Each number is 50 + 12 x the weight over its row's rms, rounded and kept within 0 to 99. Layers, rows and columns count from 0. The size before them is the row's rms in percent of the matrix's.

# layer 2 attention query, 96x96, rms 0.305, rows 71-95, columns 0-95
103:38 59 42 59 65 67 66 52 31 41 60 66 62 37 58 35 38 53 44 32 41 31 24 51 60 51 55 46 58 68 54 52 66 49 53 54 41 61 57 59 24 43 41 40 50 52 41 59 31 50 41 45 30 40 48 47 23 52 59 56 37 53 57 34 40 46 61 39 49 66 35 39 42 48 52 55 42 28 49 40 34 34 47 65 51 62 61 56 65 31 70 33 83 51 47 46
107:51 34 38 41 31 61 64 31 61 57 52 50 37 52 47 43 81 46 54 46 44 44 48 55 50 41 53 71 36 52 42 52 52 54 60 54 47 54 32 25 50 55 28 59 51 49 61 77 54 71 65 43 40 54 60 73 46 47 58 57 49 35 47 26 63 53 53 55 52 38 47 44 74 63 34 62 60 46 34 34 45 50 36 34 49 45 43 40 61 49 79 63 50 33 35 73
100:66 71 49 56 58 56 63 54 63 58 52 57 58 69 48 60 57 44 55 59 40 58 51 51 54 52 50 47 18 64 56 47 69 47 41 52 41 54 69 66 64 43 56 48 56 51 61 68 52 59 62 52 58 45 73 73 65 52 70 63 58 48 44 39 64 46 45 45 67 65 53 67 70 60 60 55 53 14 47 61 40 49 60 50 69 64 42 76 60 64 54 42 76 42 43 64
128:33 58 61 48 31 40 44 26 61 55 33 40 58 49 40 54 65 45 43 64 33 26 28 46 51 42 47 51 59 41 40 39 16 48 55 50 45 49 22 37 61 41 44 47 30 36 57 51 52 38 41 47 41 74 35 31 48 45 39 50 30 59 45 43 52 39 34 50 39 45 48 35 69 41 34 27 45 36 49 30 55 49 48 42 46 40 28 35 46 57 47 57 36 45 41 60
106:63 62 43 46 48 67 52 25 73 72 37 54 56 58 32 38 52 33 53 34 51 62 56 54 59 43 45 57 30 60 53 63 34 35 54 61 48 64 42 49 51 42 39 57 34 59 55 70 17 57 79 32 50 71 62 79 41 32 44 42 43 60 30 31 56 49 51 51 45 56 51 61 61 48 53 65 62 55 46 49 44 48 48 28 55 50 64 51 40 63 66 57 56 40 47 49
115:44 61 43 48 34 50 34 24 47 37 35 40 47 46 52 51 60 52 41 30 39 37 53 42 57 45 47 45 55 35 38 39 35 48 45 34 52 58 46 39 55 40 30 32 35 45 41 58 28 37 37 46 23 77 47 23 47 50 34 42 41 56 33 47 41 11 50 54 37 42 49 33 56 27 48 43 34 46 39 51 50 56 41 46 33 54 47 27 43 54 38 49 45 48 65 54
121:72 51 40 39 52 70 64 38 59 49 44 47 63 58 43 29 65 38 50 43 68 67 68 60 52 36 57 59 44 68 33 53 45 46 54 65 49 58 41 51 47 40 47 48 56 63 59 69 29 67 77 40 53 52 75 65 55 27 55 49 50 42 44 49 54 66 72 70 45 61 51 51 58 64 45 69 63 62 56 44 36 49 62 28 64 64 63 64 56 35 65 58 49 47 36 64
101:66 41 62 42 61 52 44 37 70 59 28 51 36 51 41 33 53 38 43 47 52 55 59 56 47 43 42 59 49 55 39 35 28 42 67 58 52 51 39 38 56 24 54 56 42 58 38 64 30 41 44 51 23 75 36 60 48 28 49 58 36 55 53 13 59 42 33 69 41 41 56 55 63 45 45 61 54 51 61 38 31 58 48 36 69 53 63 29 59 50 50 49 30 45 47 47
136:56 28 47 56 54 51 61 64 47 53 45 57 37 57 42 49 53 57 46 47 59 64 42 64 57 55 62 59 38 50 60 58 66 52 54 65 52 42 53 54 41 41 54 68 68 72 60 59 63 71 72 48 68 45 59 79 45 58 66 56 58 50 63 74 56 79 62 51 55 54 55 64 52 71 67 67 58 63 52 50 45 55 68 45 69 56 70 69 68 60 70 59 72 59 50 43
153:44 51 50 51 30 34 36 37 40 62 50 42 77 41 44 60 45 37 44 56 27 38 38 42 49 45 39 55 53 43 38 46 47 38 49 42 46 60 49 59 45 46 38 47 47 32 40 29 55 46 28 59 49 68 47 29 61 46 38 46 35 47 32 32 41 23 44 60 40 44 58 54 49 30 29 29 40 40 50 39 50 40 39 52 50 35 23 32 72 40 31 40 30 47 52 66
136:65 36 50 56 53 54 38 37 56 50 32 33 41 48 30 44 50 48 56 34 50 65 48 64 39 56 40 69 46 77 65 62 67 58 62 64 38 43 46 32 81 47 43 45 37 51 28 55 39 39 39 51 35 48 57 62 51 48 52 42 29 49 61 18 30 62 51 54 59 27 64 44 54 47 62 56 59 63 54 49 32 38 49 37 71 51 62 36 47 40 65 36 48 54 41 41
126:54 60 55 48 65 56 58 66 55 42 67 59 45 58 59 46 48 59 52 71 78 78 71 57 72 49 53 50 66 54 52 75 41 48 41 61 59 65 60 44 46 61 59 52 63 73 56 62 47 69 75 53 54 50 69 56 43 69 63 53 72 55 52 58 64 60 64 57 59 62 53 47 54 52 52 61 58 67 58 72 70 73 45 52 43 54 63 68 60 49 50 55 71 63 57 48
109:52 43 34 55 55 51 59 47 40 31 54 38 70 37 36 43 13 56 56 80 61 54 56 52 40 53 38 62 44 63 67 40 65 44 44 63 56 55 44 43 48 66 59 55 31 54 37 21 39 57 53 41 62 31 62 45 44 40 68 66 44 52 53 39 40 76 56 52 49 36 57 49 39 64 40 52 48 66 61 43 54 42 48 67 59 27 42 52 58 31 38 57 31 58 36 63
129:65 43 61 66 61 61 79 72 54 47 59 57 50 43 39 38 55 43 60 57 50 61 55 49 63 48 69 46 38 62 69 62 67 56 57 70 49 65 73 48 44 71 68 54 56 54 54 52 46 63 58 52 67 45 45 74 51 55 55 66 61 52 70 58 63 73 57 36 59 53 62 51 56 67 48 84 58 49 59 45 37 50 49 51 63 56 68 66 50 63 69 58 68 51 37 40
102:51 36 45 53 50 59 61 38 20 55 47 49 74 27 37 56 36 60 61 51 51 35 37 51 37 70 45 52 47 52 54 28 69 49 54 80 40 44 31 56 36 32 53 54 36 48 50 40 58 62 41 42 56 32 62 63 52 51 43 47 28 66 27 43 28 57 45 59 51 39 46 60 46 58 52 40 57 55 60 34 55 45 56 60 54 33 42 41 31 35 66 38 36 49 29 63
090:60 43 56 51 57 54 60 50 55 52 58 41 60 55 43 67 58 47 65 32 59 60 58 60 57 59 58 54 35 61 71 62 78 69 51 61 58 40 49 28 55 43 49 37 35 56 47 56 49 59 64 43 54 40 84 71 40 49 54 64 42 55 40 25 24 59 65 68 60 48 39 60 50 63 59 80 58 51 66 50 51 35 68 45 62 39 63 49 26 55 70 43 48 50 52 52
115:42 41 43 31 31 54 36 57 55 38 33 43 69 53 53 39 39 56 46 53 23 46 30 58 41 54 31 32 41 43 51 22 32 47 45 28 59 29 38 40 58 49 66 37 26 35 46 38 54 36 22 39 37 55 33 19 45 49 42 51 44 43 47 61 54 55 43 54 48 50 40 42 58 58 42 32 44 35 59 41 55 42 53 44 39 42 34 52 47 45 33 40 35 61 54 45
108:49 67 53 67 62 59 61 47 56 53 63 38 45 39 42 65 54 47 49 55 56 62 60 36 65 57 67 61 29 69 62 70 73 72 47 71 38 53 63 42 56 59 48 40 55 52 49 64 43 63 53 58 57 33 56 81 52 35 55 42 51 45 52 27 53 65 37 33 74 52 57 61 44 63 60 69 76 62 47 47 56 54 48 43 67 47 65 49 36 62 58 72 58 47 40 44
149:46 58 53 62 59 68 54 50 59 52 51 45 38 52 36 56 63 41 54 41 65 54 42 47 60 58 59 53 47 68 57 57 84 50 52 63 50 65 61 60 69 45 40 48 59 47 64 93 44 56 64 68 38 59 49 57 40 52 60 50 52 57 46 44 58 35 61 56 65 59 50 49 84 55 67 64 56 39 33 61 38 52 56 50 47 78 58 64 40 73 67 57 72 54 51 53
118:52 42 51 59 22 44 31 53 52 42 41 31 44 47 31 66 53 51 39 55 17 42 21 22 41 60 65 45 34 38 60 57 53 53 35 39 45 48 62 42 52 46 41 45 45 39 42 45 59 48 42 53 53 67 27 25 46 49 40 47 55 46 55 55 58 31 47 33 44 43 34 48 66 36 41 43 40 37 45 54 52 33 36 38 30 26 42 40 43 44 38 42 58 45 37 34
149:64 54 63 64 62 64 58 72 64 52 68 57 44 53 57 42 56 36 61 55 58 69 58 60 57 48 46 65 52 78 62 57 55 59 72 63 62 57 67 63 54 60 69 60 70 54 58 66 39 63 67 62 56 47 48 69 53 54 51 61 54 54 56 45 73 66 57 51 56 50 65 49 58 65 47 73 63 71 58 45 41 48 58 39 64 77 71 61 62 62 65 57 59 53 37 42
119:44 40 34 55 22 34 32 37 35 50 41 48 33 53 61 50 38 61 38 46 39 45 43 44 37 62 49 48 55 26 37 31 32 37 47 26 57 27 45 58 49 48 47 47 49 59 39 22 66 42 34 32 54 35 52 40 48 56 50 54 49 44 44 61 30 44 44 38 53 36 42 51 25 24 55 33 41 54 51 41 54 54 41 49 44 29 44 38 36 32 41 36 40 49 67 41
136:56 67 52 50 70 56 57 51 66 69 58 54 36 57 63 47 54 51 53 41 67 78 74 59 70 62 37 60 63 69 54 80 58 59 58 65 48 62 67 60 69 59 38 48 79 56 53 70 61 66 71 70 59 35 62 73 44 57 63 47 59 63 55 34 52 53 47 56 58 58 47 50 43 46 51 49 49 61 46 62 41 65 50 38 54 56 67 55 49 43 60 58 67 52 47 39
108:65 60 58 46 90 49 59 48 53 52 58 66 49 61 55 64 66 64 55 45 64 44 70 49 45 55 55 60 62 59 42 64 70 52 56 71 51 64 56 43 55 47 43 66 78 50 67 68 65 61 71 55 54 59 64 62 65 30 58 54 63 58 43 26 63 46 64 69 51 73 55 53 58 48 55 50 60 63 52 70 48 54 51 65 56 67 63 59 41 48 68 49 65 51 46 57
113:34 36 48 42 57 62 48 44 36 55 41 26 40 58 27 36 44 69 44 46 59 53 61 67 63 49 37 43 54 51 53 48 55 61 50 51 47 35 50 12 51 54 36 33 34 24 51 52 36 50 48 42 36 37 54 55 30 62 42 45 65 47 51 45 26 67 70 56 62 44 36 59 55 47 56 63 35 52 43 53 30 44 64 58 42 31 59 52 18 50 66 41 57 58 63 51
# layer 2 attention key, 96x96, rms 0.286, rows 71-95, columns 0-95
114:61 38 50 58 29 49 46 39 62 52 50 61 53 40 40 57 47 52 47 63 60 64 26 29 44 73 44 55 40 78 68 31 46 64 33 55 44 54 74 49 49 42 57 29 55 67 63 55 45 34 33 52 50 60 48 42 50 49 37 48 56 54 72 66 64 44 41 47 61 65 49 58 48 36 41 84 55 45 64 31 50 48 43 48 50 57 50 47 48 23 76 54 68 42 54 52
097:41 43 43 35 70 34 60 48 49 71 44 52 38 48 64 47 44 65 21 57 52 66 55 68 58 39 44 63 46 27 63 42 38 44 48 31 45 51 53 35 51 45 55 49 25 55 54 59 59 27 33 70 35 58 40 36 45 66 62 57 43 59 51 65 54 48 50 49 39 34 61 45 40 52 66 51 46 44 36 63 43 64 65 61 39 59 35 40 37 57 46 32 38 48 81 27
115:42 40 45 30 26 59 31 44 67 49 48 63 28 67 52 54 54 43 59 54 50 50 63 28 51 59 53 45 60 71 42 39 54 38 46 48 47 53 68 67 55 81 40 43 53 40 41 29 31 35 38 43 71 56 54 57 52 59 35 51 49 47 61 43 55 50 35 39 57 48 45 44 31 36 34 67 36 42 57 50 30 54 34 37 54 30 64 38 51 36 25 53 29 40 56 55
111:38 44 59 53 70 42 54 44 36 69 44 55 59 53 57 30 42 69 41 40 53 42 53 83 72 41 51 60 39 47 63 50 52 55 68 47 53 42 47 25 44 41 65 60 37 61 65 58 64 63 69 64 30 42 57 45 31 58 64 49 39 59 42 51 48 63 50 55 50 46 56 38 60 63 66 46 46 51 27 55 45 55 63 74 40 54 34 56 44 70 50 30 36 55 65 21
081:66 44 31 52 47 59 56 31 60 53 36 47 46 68 45 34 50 53 53 65 58 51 35 51 48 66 59 54 32 68 51 47 64 48 34 66 45 52 61 43 58 58 74 67 51 48 39 51 35 44 42 35 58 50 35 65 51 37 54 53 59 42 49 63 26 37 57 43 39 30 46 74 45 58 53 58 45 38 82 35 22 38 67 65 58 24 59 51 41 53 43 45 58 39 64 33
113:36 37 33 60 57 43 50 45 57 61 44 51 52 59 62 45 44 68 37 52 38 60 40 66 72 54 61 58 38 55 56 36 51 74 35 45 69 32 48 39 40 30 64 61 53 47 57 48 72 18 49 63 38 44 47 55 53 44 21 66 30 51 53 68 41 54 69 53 37 53 53 48 58 66 63 55 52 42 44 54 41 70 75 56 41 54 47 40 54 74 63 59 40 43 57 32
073:61 24 41 49 50 67 51 38 68 41 56 52 40 58 53 37 44 52 36 39 48 65 40 42 42 79 68 46 27 66 52 51 59 72 53 63 36 63 48 73 40 74 59 48 74 47 52 45 46 54 50 34 44 48 60 70 53 34 58 67 40 34 38 69 47 59 56 42 26 69 59 44 37 68 51 55 44 49 44 46 41 45 35 54 54 49 63 51 56 52 40 52 57 45 71 28
074:44 30 42 62 41 66 31 36 54 27 41 55 53 57 46 60 59 65 53 29 47 45 41 50 59 37 65 29 38 66 68 43 46 78 46 51 39 51 35 56 52 40 46 47 51 50 48 46 40 41 55 42 31 35 51 49 48 48 44 61 36 48 31 60 34 52 73 27 25 49 51 61 48 72 66 52 31 45 60 58 56 46 48 47 39 67 59 38 47 56 54 70 53 47 45 14
099:51 34 44 44 50 65 41 67 47 41 52 58 55 32 51 49 48 53 44 38 65 27 55 42 36 75 56 40 48 59 43 70 31 48 50 49 45 76 49 52 57 51 26 46 52 43 42 51 48 64 67 31 54 56 58 65 39 42 44 37 41 64 26 29 64 66 44 38 63 67 39 43 49 44 38 56 57 55 41 52 73 29 32 11 59 48 64 56 46 35 42 59 52 43 56 48
115:47 43 41 62 50 42 61 44 45 49 52 50 52 47 43 34 37 38 62 41 26 68 33 57 78 34 28 46 33 47 45 31 75 54 50 50 46 25 54 49 40 28 79 50 46 73 61 46 42 36 45 54 57 45 35 59 60 63 47 56 28 32 45 67 40 50 56 61 61 57 71 35 56 44 40 56 33 54 48 36 46 60 67 58 49 49 50 50 40 65 44 34 55 45 30 43
093:52 51 31 60 34 61 48 34 55 55 47 58 40 73 53 58 65 55 47 25 47 68 48 64 50 39 65 50 36 56 53 65 54 72 44 53 34 37 29 48 63 50 45 47 71 57 55 39 30 42 52 38 39 30 55 56 36 55 52 66 58 39 54 63 30 49 71 40 41 48 40 46 49 72 55 59 42 37 59 40 35 43 45 26 31 72 48 38 48 60 42 68 52 37 37 26
122:44 49 69 37 42 67 53 79 29 52 50 34 76 48 55 59 49 42 63 52 49 48 45 51 27 39 52 44 56 38 43 34 62 34 44 51 55 67 78 51 56 68 59 46 57 47 52 47 53 64 58 51 78 49 53 41 47 45 60 36 38 66 52 47 63 39 33 64 62 36 64 61 47 25 42 53 72 60 45 68 48 52 29 71 67 36 52 54 48 34 45 40 35 60 44 52
126:55 55 54 44 35 50 63 52 32 40 44 32 46 56 46 46 58 33 54 42 45 69 53 59 43 23 50 63 63 44 55 69 84 33 27 40 55 30 40 47 52 50 49 36 42 86 68 72 41 61 47 37 64 48 42 54 41 45 62 35 52 51 70 55 55 31 52 51 59 34 47 55 51 55 56 58 49 69 62 43 24 43 61 74 43 53 48 56 47 38 53 62 56 47 38 53
110:53 51 50 39 52 45 46 61 30 40 42 40 47 27 48 50 31 30 54 55 59 47 63 43 48 39 33 51 70 35 42 56 59 28 40 37 55 70 63 49 57 60 45 63 17 59 41 58 44 78 55 65 52 74 46 41 53 63 47 31 63 54 74 50 72 50 47 36 43 30 45 68 24 40 50 53 42 62 58 49 46 38 54 62 35 48 46 56 54 34 43 50 60 32 54 56
108:45 33 46 44 49 48 52 35 47 47 36 56 50 32 55 24 71 41 60 32 34 62 52 46 46 37 45 62 54 65 36 58 67 48 54 40 35 40 59 39 52 16 47 34 41 59 63 70 69 57 37 53 45 58 39 33 51 53 48 25 39 49 58 51 56 57 46 45 45 47 37 53 51 59 64 53 35 48 79 44 54 30 69 62 20 51 38 68 63 47 52 59 59 33 40 52
125:57 39 49 36 71 37 68 19 67 58 43 32 51 38 51 46 64 54 49 57 55 60 41 47 37 46 39 66 56 53 45 62 59 40 66 48 42 65 32 69 50 35 33 46 25 37 50 64 65 32 32 51 33 76 38 58 60 49 28 56 51 41 46 21 37 52 48 34 44 69 49 50 55 46 64 53 35 57 48 31 37 30 48 63 55 48 52 43 50 58 46 57 52 41 44 60
086:50 50 56 79 52 54 32 61 61 38 52 74 49 63 54 58 50 63 61 35 65 47 52 64 72 59 68 52 55 56 65 46 21 61 57 56 64 38 44 45 45 68 40 57 64 46 45 39 21 57 64 45 43 31 59 60 46 54 71 58 64 57 44 51 36 57 63 45 49 39 46 58 53 74 73 50 76 49 46 56 53 43 62 50 41 77 66 54 49 51 64 46 49 60 62 36
136:61 43 30 47 49 62 72 34 46 43 60 40 42 31 56 58 57 36 45 56 44 52 67 56 38 28 34 57 48 41 35 65 73 32 70 69 63 47 52 62 55 42 53 64 35 73 44 61 60 57 46 47 61 48 42 48 47 40 28 41 44 28 73 27 62 43 39 32 37 44 40 45 45 58 50 52 50 51 51 37 29 57 37 39 53 43 32 51 56 63 56 59 43 37 34 72
124:49 26 50 41 48 44 24 53 37 48 42 47 63 62 57 45 42 54 36 52 62 39 17 45 21 71 62 41 49 47 53 39 45 61 72 68 59 40 48 45 55 21 47 52 59 40 47 44 50 53 45 40 36 46 48 51 48 47 43 55 37 53 61 47 43 58 13 51 61 63 51 28 56 47 44 44 53 58 48 43 51 66 47 36 56 39 42 39 56 70 55 39 38 78 27 47
125:73 45 21 62 34 63 38 49 51 56 65 62 57 48 45 49 45 63 64 63 41 66 60 73 51 65 52 49 40 43 52 61 62 39 52 44 52 65 54 54 44 66 66 71 38 62 41 26 47 57 56 54 62 45 53 57 49 57 42 51 53 55 83 54 52 48 61 38 62 39 33 79 49 36 39 56 47 68 44 64 42 67 34 43 49 50 77 59 53 38 49 35 62 34 47 31
119:62 43 68 38 58 64 40 57 45 43 27 31 65 30 63 33 41 41 42 44 84 38 62 27 42 59 54 45 53 46 66 38 51 37 47 80 46 56 55 44 71 51 42 40 38 54 44 45 35 59 67 65 59 43 46 50 47 46 77 42 56 59 51 42 59 54 45 48 74 49 40 61 47 53 65 37 33 60 61 37 58 35 51 68 29 55 54 49 55 70 54 35 60 45 42 48
119:39 64 38 52 46 72 46 57 51 69 59 52 34 59 49 75 35 48 57 54 25 74 71 70 67 59 46 48 48 52 50 66 30 60 45 43 64 42 60 50 51 58 71 60 60 40 55 42 46 33 53 52 78 28 67 51 61 61 37 42 75 38 51 52 58 48 62 47 59 56 41 37 42 54 56 41 62 58 37 51 34 53 57 44 72 47 51 47 47 27 54 63 44 38 28 48
121:47 41 46 45 37 62 53 35 58 67 45 45 59 52 30 60 57 53 53 39 62 45 35 26 47 52 44 46 47 55 54 44 52 56 45 67 46 44 78 57 57 57 47 35 74 40 56 53 66 48 52 52 53 43 58 42 45 23 31 40 36 35 45 23 46 50 26 36 61 51 74 36 39 31 44 57 45 25 47 37 27 49 34 45 63 55 39 43 51 68 54 41 48 42 18 51
123:41 44 56 33 45 32 48 27 53 60 39 55 57 39 55 57 59 53 43 60 25 52 32 23 33 50 36 50 26 40 36 38 80 52 65 38 27 45 76 49 38 44 62 31 56 54 57 44 51 31 42 58 27 76 46 33 49 49 48 44 41 36 37 40 59 52 37 46 42 52 56 43 59 38 36 66 36 32 43 44 56 52 36 57 50 50 45 51 55 56 47 45 47 30 61 59
126:45 52 50 54 62 26 49 39 44 47 62 58 53 71 56 46 69 69 57 44 62 58 38 70 53 30 54 56 80 43 72 37 38 44 55 40 48 53 47 53 43 49 27 60 37 51 54 68 48 73 40 44 18 76 50 54 71 56 55 50 63 63 49 51 44 46 51 43 36 40 40 46 39 60 59 61 54 49 47 40 19 51 55 48 35 70 49 42 34 42 52 64 59 36 55 65
# layer 2 attention value, 96x96, rms 0.337, rows 64-75, columns 0-95
083:52 57 67 59 32 58 56 43 53 32 65 37 44 57 43 50 60 47 34 77 52 52 47 47 25 72 51 48 61 35 52 62 66 65 47 39 47 46 45 46 38 17 45 32 53 40 42 44 31 36 30 60 28 43 55 49 57 50 41 51 58 58 41 45 67 52 29 44 25 50 57 57 45 58 32 35 64 46 56 35 48 57 46 46 60 39 76 68 56 53 40 63 49 67 36 50
078:44 49 57 48 55 50 27 44 54 49 52 62 47 50 35 65 58 47 51 50 38 36 61 62 56 61 36 42 50 22 39 36 51 58 56 53 18 37 53 48 35 40 70 52 47 42 76 44 47 65 32 46 52 49 57 41 57 54 63 64 58 58 35 54 39 48 55 64 31 33 26 52 61 60 47 51 69 70 49 46 61 47 57 67 63 34 19 48 59 40 58 44 35 73 50 27
099:46 41 35 53 54 34 49 46 59 63 54 29 54 70 48 47 54 46 44 53 57 41 43 60 46 59 44 59 47 57 64 77 29 45 32 67 41 70 42 64 58 81 29 83 37 76 57 50 53 56 68 50 47 62 37 59 62 44 46 49 40 53 76 49 71 50 42 64 47 43 49 45 26 30 54 42 53 52 35 51 57 44 39 40 43 57 52 40 46 67 34 50 34 53 43 44
106:53 62 31 47 62 48 60 43 58 64 47 30 38 58 51 48 61 48 53 29 43 69 48 51 52 40 56 73 40 55 48 64 37 52 55 54 19 53 39 33 39 43 52 63 52 86 61 62 50 47 59 44 41 50 49 51 36 41 54 62 68 52 66 51 70 58 81 70 51 42 48 38 57 56 36 59 55 48 20 40 46 35 54 46 35 58 51 52 45 57 42 72 72 37 53 33
083:28 59 53 16 48 64 48 35 18 50 39 43 52 76 61 46 53 54 53 42 58 52 50 45 49 53 53 55 63 21 48 68 40 33 52 35 53 35 50 48 33 47 47 81 35 49 57 47 41 77 51 57 46 59 53 73 56 41 39 52 49 54 64 52 28 51 42 65 32 63 50 60 65 42 48 37 30 60 56 57 58 56 51 65 58 37 61 51 64 38 38 53 39 48 51 49
079:42 55 73 37 51 26 30 38 39 59 36 39 38 67 56 48 50 46 37 61 47 38 44 58 55 78 51 45 53 47 44 37 47 48 44 36 79 39 56 59 35 35 43 58 51 38 49 53 62 66 36 54 57 62 67 43 47 51 44 65 60 48 51 58 50 51 34 58 38 55 62 60 59 42 45 64 55 61 44 56 58 46 45 75 48 46 44 23 53 54 68 43 30 59 71 90
089:25 54 43 57 46 30 41 65 22 40 45 54 48 56 47 67 43 34 74 55 35 22 64 31 38 74 42 50 77 51 65 47 38 52 75 39 57 64 52 44 45 48 68 37 53 50 46 53 48 37 37 40 44 55 50 46 32 45 51 60 46 60 56 57 48 38 57 47 24 53 67 54 43 42 45 33 57 51 46 52 58 53 49 58 36 40 36 38 67 54 74 41 34 56 43 38
090:72 47 40 49 47 60 46 35 51 55 68 51 42 48 41 59 73 63 61 53 49 56 57 60 35 42 32 52 48 45 54 42 43 48 51 62 48 71 51 55 35 68 47 60 55 46 33 50 76 58 50 61 47 48 43 53 40 28 44 61 40 43 82 60 56 66 40 38 43 57 63 24 44 39 42 45 75 52 56 50 74 50 35 42 47 48 58 59 25 29 42 59 54 24 59 73
071:25 34 40 72 38 37 39 55 53 51 59 56 50 66 43 48 45 45 40 49 42 62 56 42 40 58 43 26 36 24 52 53 37 47 52 54 50 47 46 64 24 37 44 68 40 63 40 43 57 42 68 57 39 63 16 47 48 40 54 60 54 39 57 59 48 47 38 65 65 64 47 70 33 42 60 33 60 35 49 49 57 58 51 44 46 56 79 73 69 55 55 37 44 50 30 50
083:30 75 53 49 25 47 36 60 45 62 41 60 54 68 55 37 47 37 53 49 42 67 24 59 58 49 82 61 42 62 40 58 44 51 49 46 45 19 30 55 59 26 38 32 52 55 68 44 48 46 54 46 50 56 67 54 62 43 50 31 47 50 37 52 47 32 59 62 61 50 42 50 60 48 60 44 49 47 46 57 50 26 66 42 65 39 30 53 67 60 52 68 48 70 46 36
094:51 24 25 54 46 72 52 49 53 52 57 55 41 34 60 41 48 63 61 32 40 64 49 77 57 44 41 61 54 63 62 47 34 46 52 43 41 63 43 43 53 46 61 51 50 52 52 57 57 64 55 37 34 54 37 39 49 50 47 37 44 71 65 51 57 42 83 50 44 37 56 63 58 49 59 55 50 37 38 60 61 65 64 44 33 71 45 65 34 35 29 72 57 30 68 31
076:49 51 41 35 43 68 56 38 52 47 67 64 49 42 41 40 60 48 77 40 65 36 64 52 55 38 55 39 46 33 55 50 50 52 53 81 59 64 32 51 59 76 49 62 45 35 59 42 37 53 64 47 45 56 47 66 53 39 42 45 44 51 69 34 45 45 42 42 52 50 59 46 31 49 68 65 47 52 49 48 70 48 38 49 63 53 51 75 48 19 36 32 47 21 34 72
# layer 2 attention output (transposed), 96x96, rms 0.286, rows 64-74, columns 0-95
082:56 30 61 59 58 32 48 54 57 67 51 60 69 30 37 32 59 49 63 45 30 43 55 39 46 57 50 44 50 45 40 32 22 80 48 27 56 47 54 50 34 77 75 58 35 50 53 68 44 51 45 55 59 69 50 46 56 54 59 42 59 25 50 45 40 58 47 60 63 58 45 49 52 32 58 63 42 63 50 47 42 45 54 54 52 64 50 12 58 41 38 44 48 45 63 45
081:45 82 28 68 52 54 58 60 40 47 59 49 46 52 61 48 39 53 47 61 58 43 56 56 43 48 77 56 46 54 31 66 38 43 46 26 71 62 55 43 52 44 29 43 32 55 25 43 28 27 39 63 46 51 77 36 50 60 42 55 47 49 54 49 42 51 33 43 44 49 47 57 49 34 64 45 78 45 73 48 45 36 59 36 67 59 57 45 66 52 44 62 43 36 59 54
097:46 56 54 14 69 36 66 54 39 31 58 55 77 31 33 34 45 63 43 45 43 57 55 47 36 60 59 58 51 44 36 25 65 37 45 59 54 60 53 37 35 21 56 39 56 67 49 48 60 39 44 60 64 60 63 54 39 52 74 53 44 62 52 63 59 54 37 63 63 49 72 41 60 57 60 53 55 45 60 38 49 65 58 63 48 34 40 55 44 40 57 48 40 52 25 54
099:50 35 72 47 47 52 68 31 52 41 38 43 45 55 49 49 51 40 49 30 52 69 47 50 56 45 56 50 45 57 58 37 70 50 47 49 46 35 43 51 81 37 42 23 66 47 59 52 51 61 61 70 53 52 61 42 66 65 51 40 39 61 58 27 47 61 24 30 72 41 40 54 55 51 68 54 30 56 67 55 45 41 45 32 50 50 54 42 57 50 56 73 61 65 17 46
086:58 60 33 60 63 31 38 58 66 55 42 77 64 45 50 73 58 56 50 66 32 43 54 58 39 48 58 47 44 58 41 56 42 35 38 59 82 68 49 46 67 35 48 43 66 46 48 44 54 35 70 54 33 44 35 54 58 60 57 36 38 41 50 33 65 33 53 39 70 58 41 44 38 33 53 50 54 45 35 46 63 33 29 51 41 33 37 52 65 45 59 56 63 58 42 71
094:60 43 53 34 54 52 37 57 67 42 65 60 72 40 39 57 40 31 57 55 30 74 67 53 39 26 67 56 53 47 48 45 40 38 39 50 56 47 64 40 74 56 30 53 43 29 59 37 80 54 45 38 47 55 46 59 65 45 39 47 37 67 54 61 66 54 40 57 67 46 54 43 36 52 41 33 70 48 72 64 52 38 54 49 55 55 51 63 46 43 24 64 42 38 57 34
099:54 57 29 42 39 42 45 43 55 73 47 42 58 66 65 34 40 35 48 55 64 39 41 57 38 33 61 53 27 55 46 29 48 41 49 68 46 38 50 49 56 37 61 69 68 60 38 24 43 51 55 49 44 51 70 33 57 57 75 54 69 70 28 71 43 34 50 43 68 30 45 56 51 67 42 67 57 41 49 40 61 41 60 58 35 46 55 33 57 43 46 51 53 66 66 52
091:31 52 37 57 47 54 31 63 37 38 59 47 80 30 39 35 43 42 60 57 48 53 45 42 45 61 52 59 64 41 69 50 58 63 70 51 46 56 44 66 59 38 60 75 36 47 42 75 46 61 35 46 44 64 23 30 50 62 35 42 18 54 47 65 52 49 67 53 60 46 68 60 52 54 44 45 46 18 52 44 59 38 66 44 50 53 46 45 55 66 48 45 44 56 39 45
072:59 68 44 49 76 47 39 55 27 32 20 60 62 57 50 42 53 48 48 42 60 55 45 68 38 42 55 55 53 60 33 60 64 54 60 35 50 69 41 28 28 64 59 59 72 74 64 65 45 49 45 35 39 49 66 42 51 34 32 32 62 51 27 60 54 61 37 48 49 35 39 40 45 59 60 47 62 50 57 38 53 48 55 49 50 62 54 28 45 36 63 36 68 61 46 52
087:40 67 45 35 67 35 57 52 61 62 36 30 50 32 63 67 54 45 39 26 58 48 75 46 54 49 65 58 55 72 36 68 48 43 42 47 52 47 69 34 44 47 45 61 63 56 63 46 60 54 53 57 55 45 45 80 34 57 59 66 44 61 53 45 52 46 40 47 63 50 30 38 38 43 46 52 32 52 48 47 40 64 20 30 42 57 65 28 47 69 37 55 47 32 57 44
093:53 47 26 75 56 49 39 48 48 40 38 56 44 52 51 56 55 49 30 45 63 68 61 51 57 47 53 28 21 29 47 48 81 55 48 71 62 35 52 44 31 47 61 52 50 70 43 50 34 39 36 48 39 44 56 80 39 44 36 52 52 38 52 76 41 63 56 44 51 63 61 34 23 66 40 53 47 61 63 60 46 51 37 57 56 57 48 58 59 47 47 51 68 60 46 33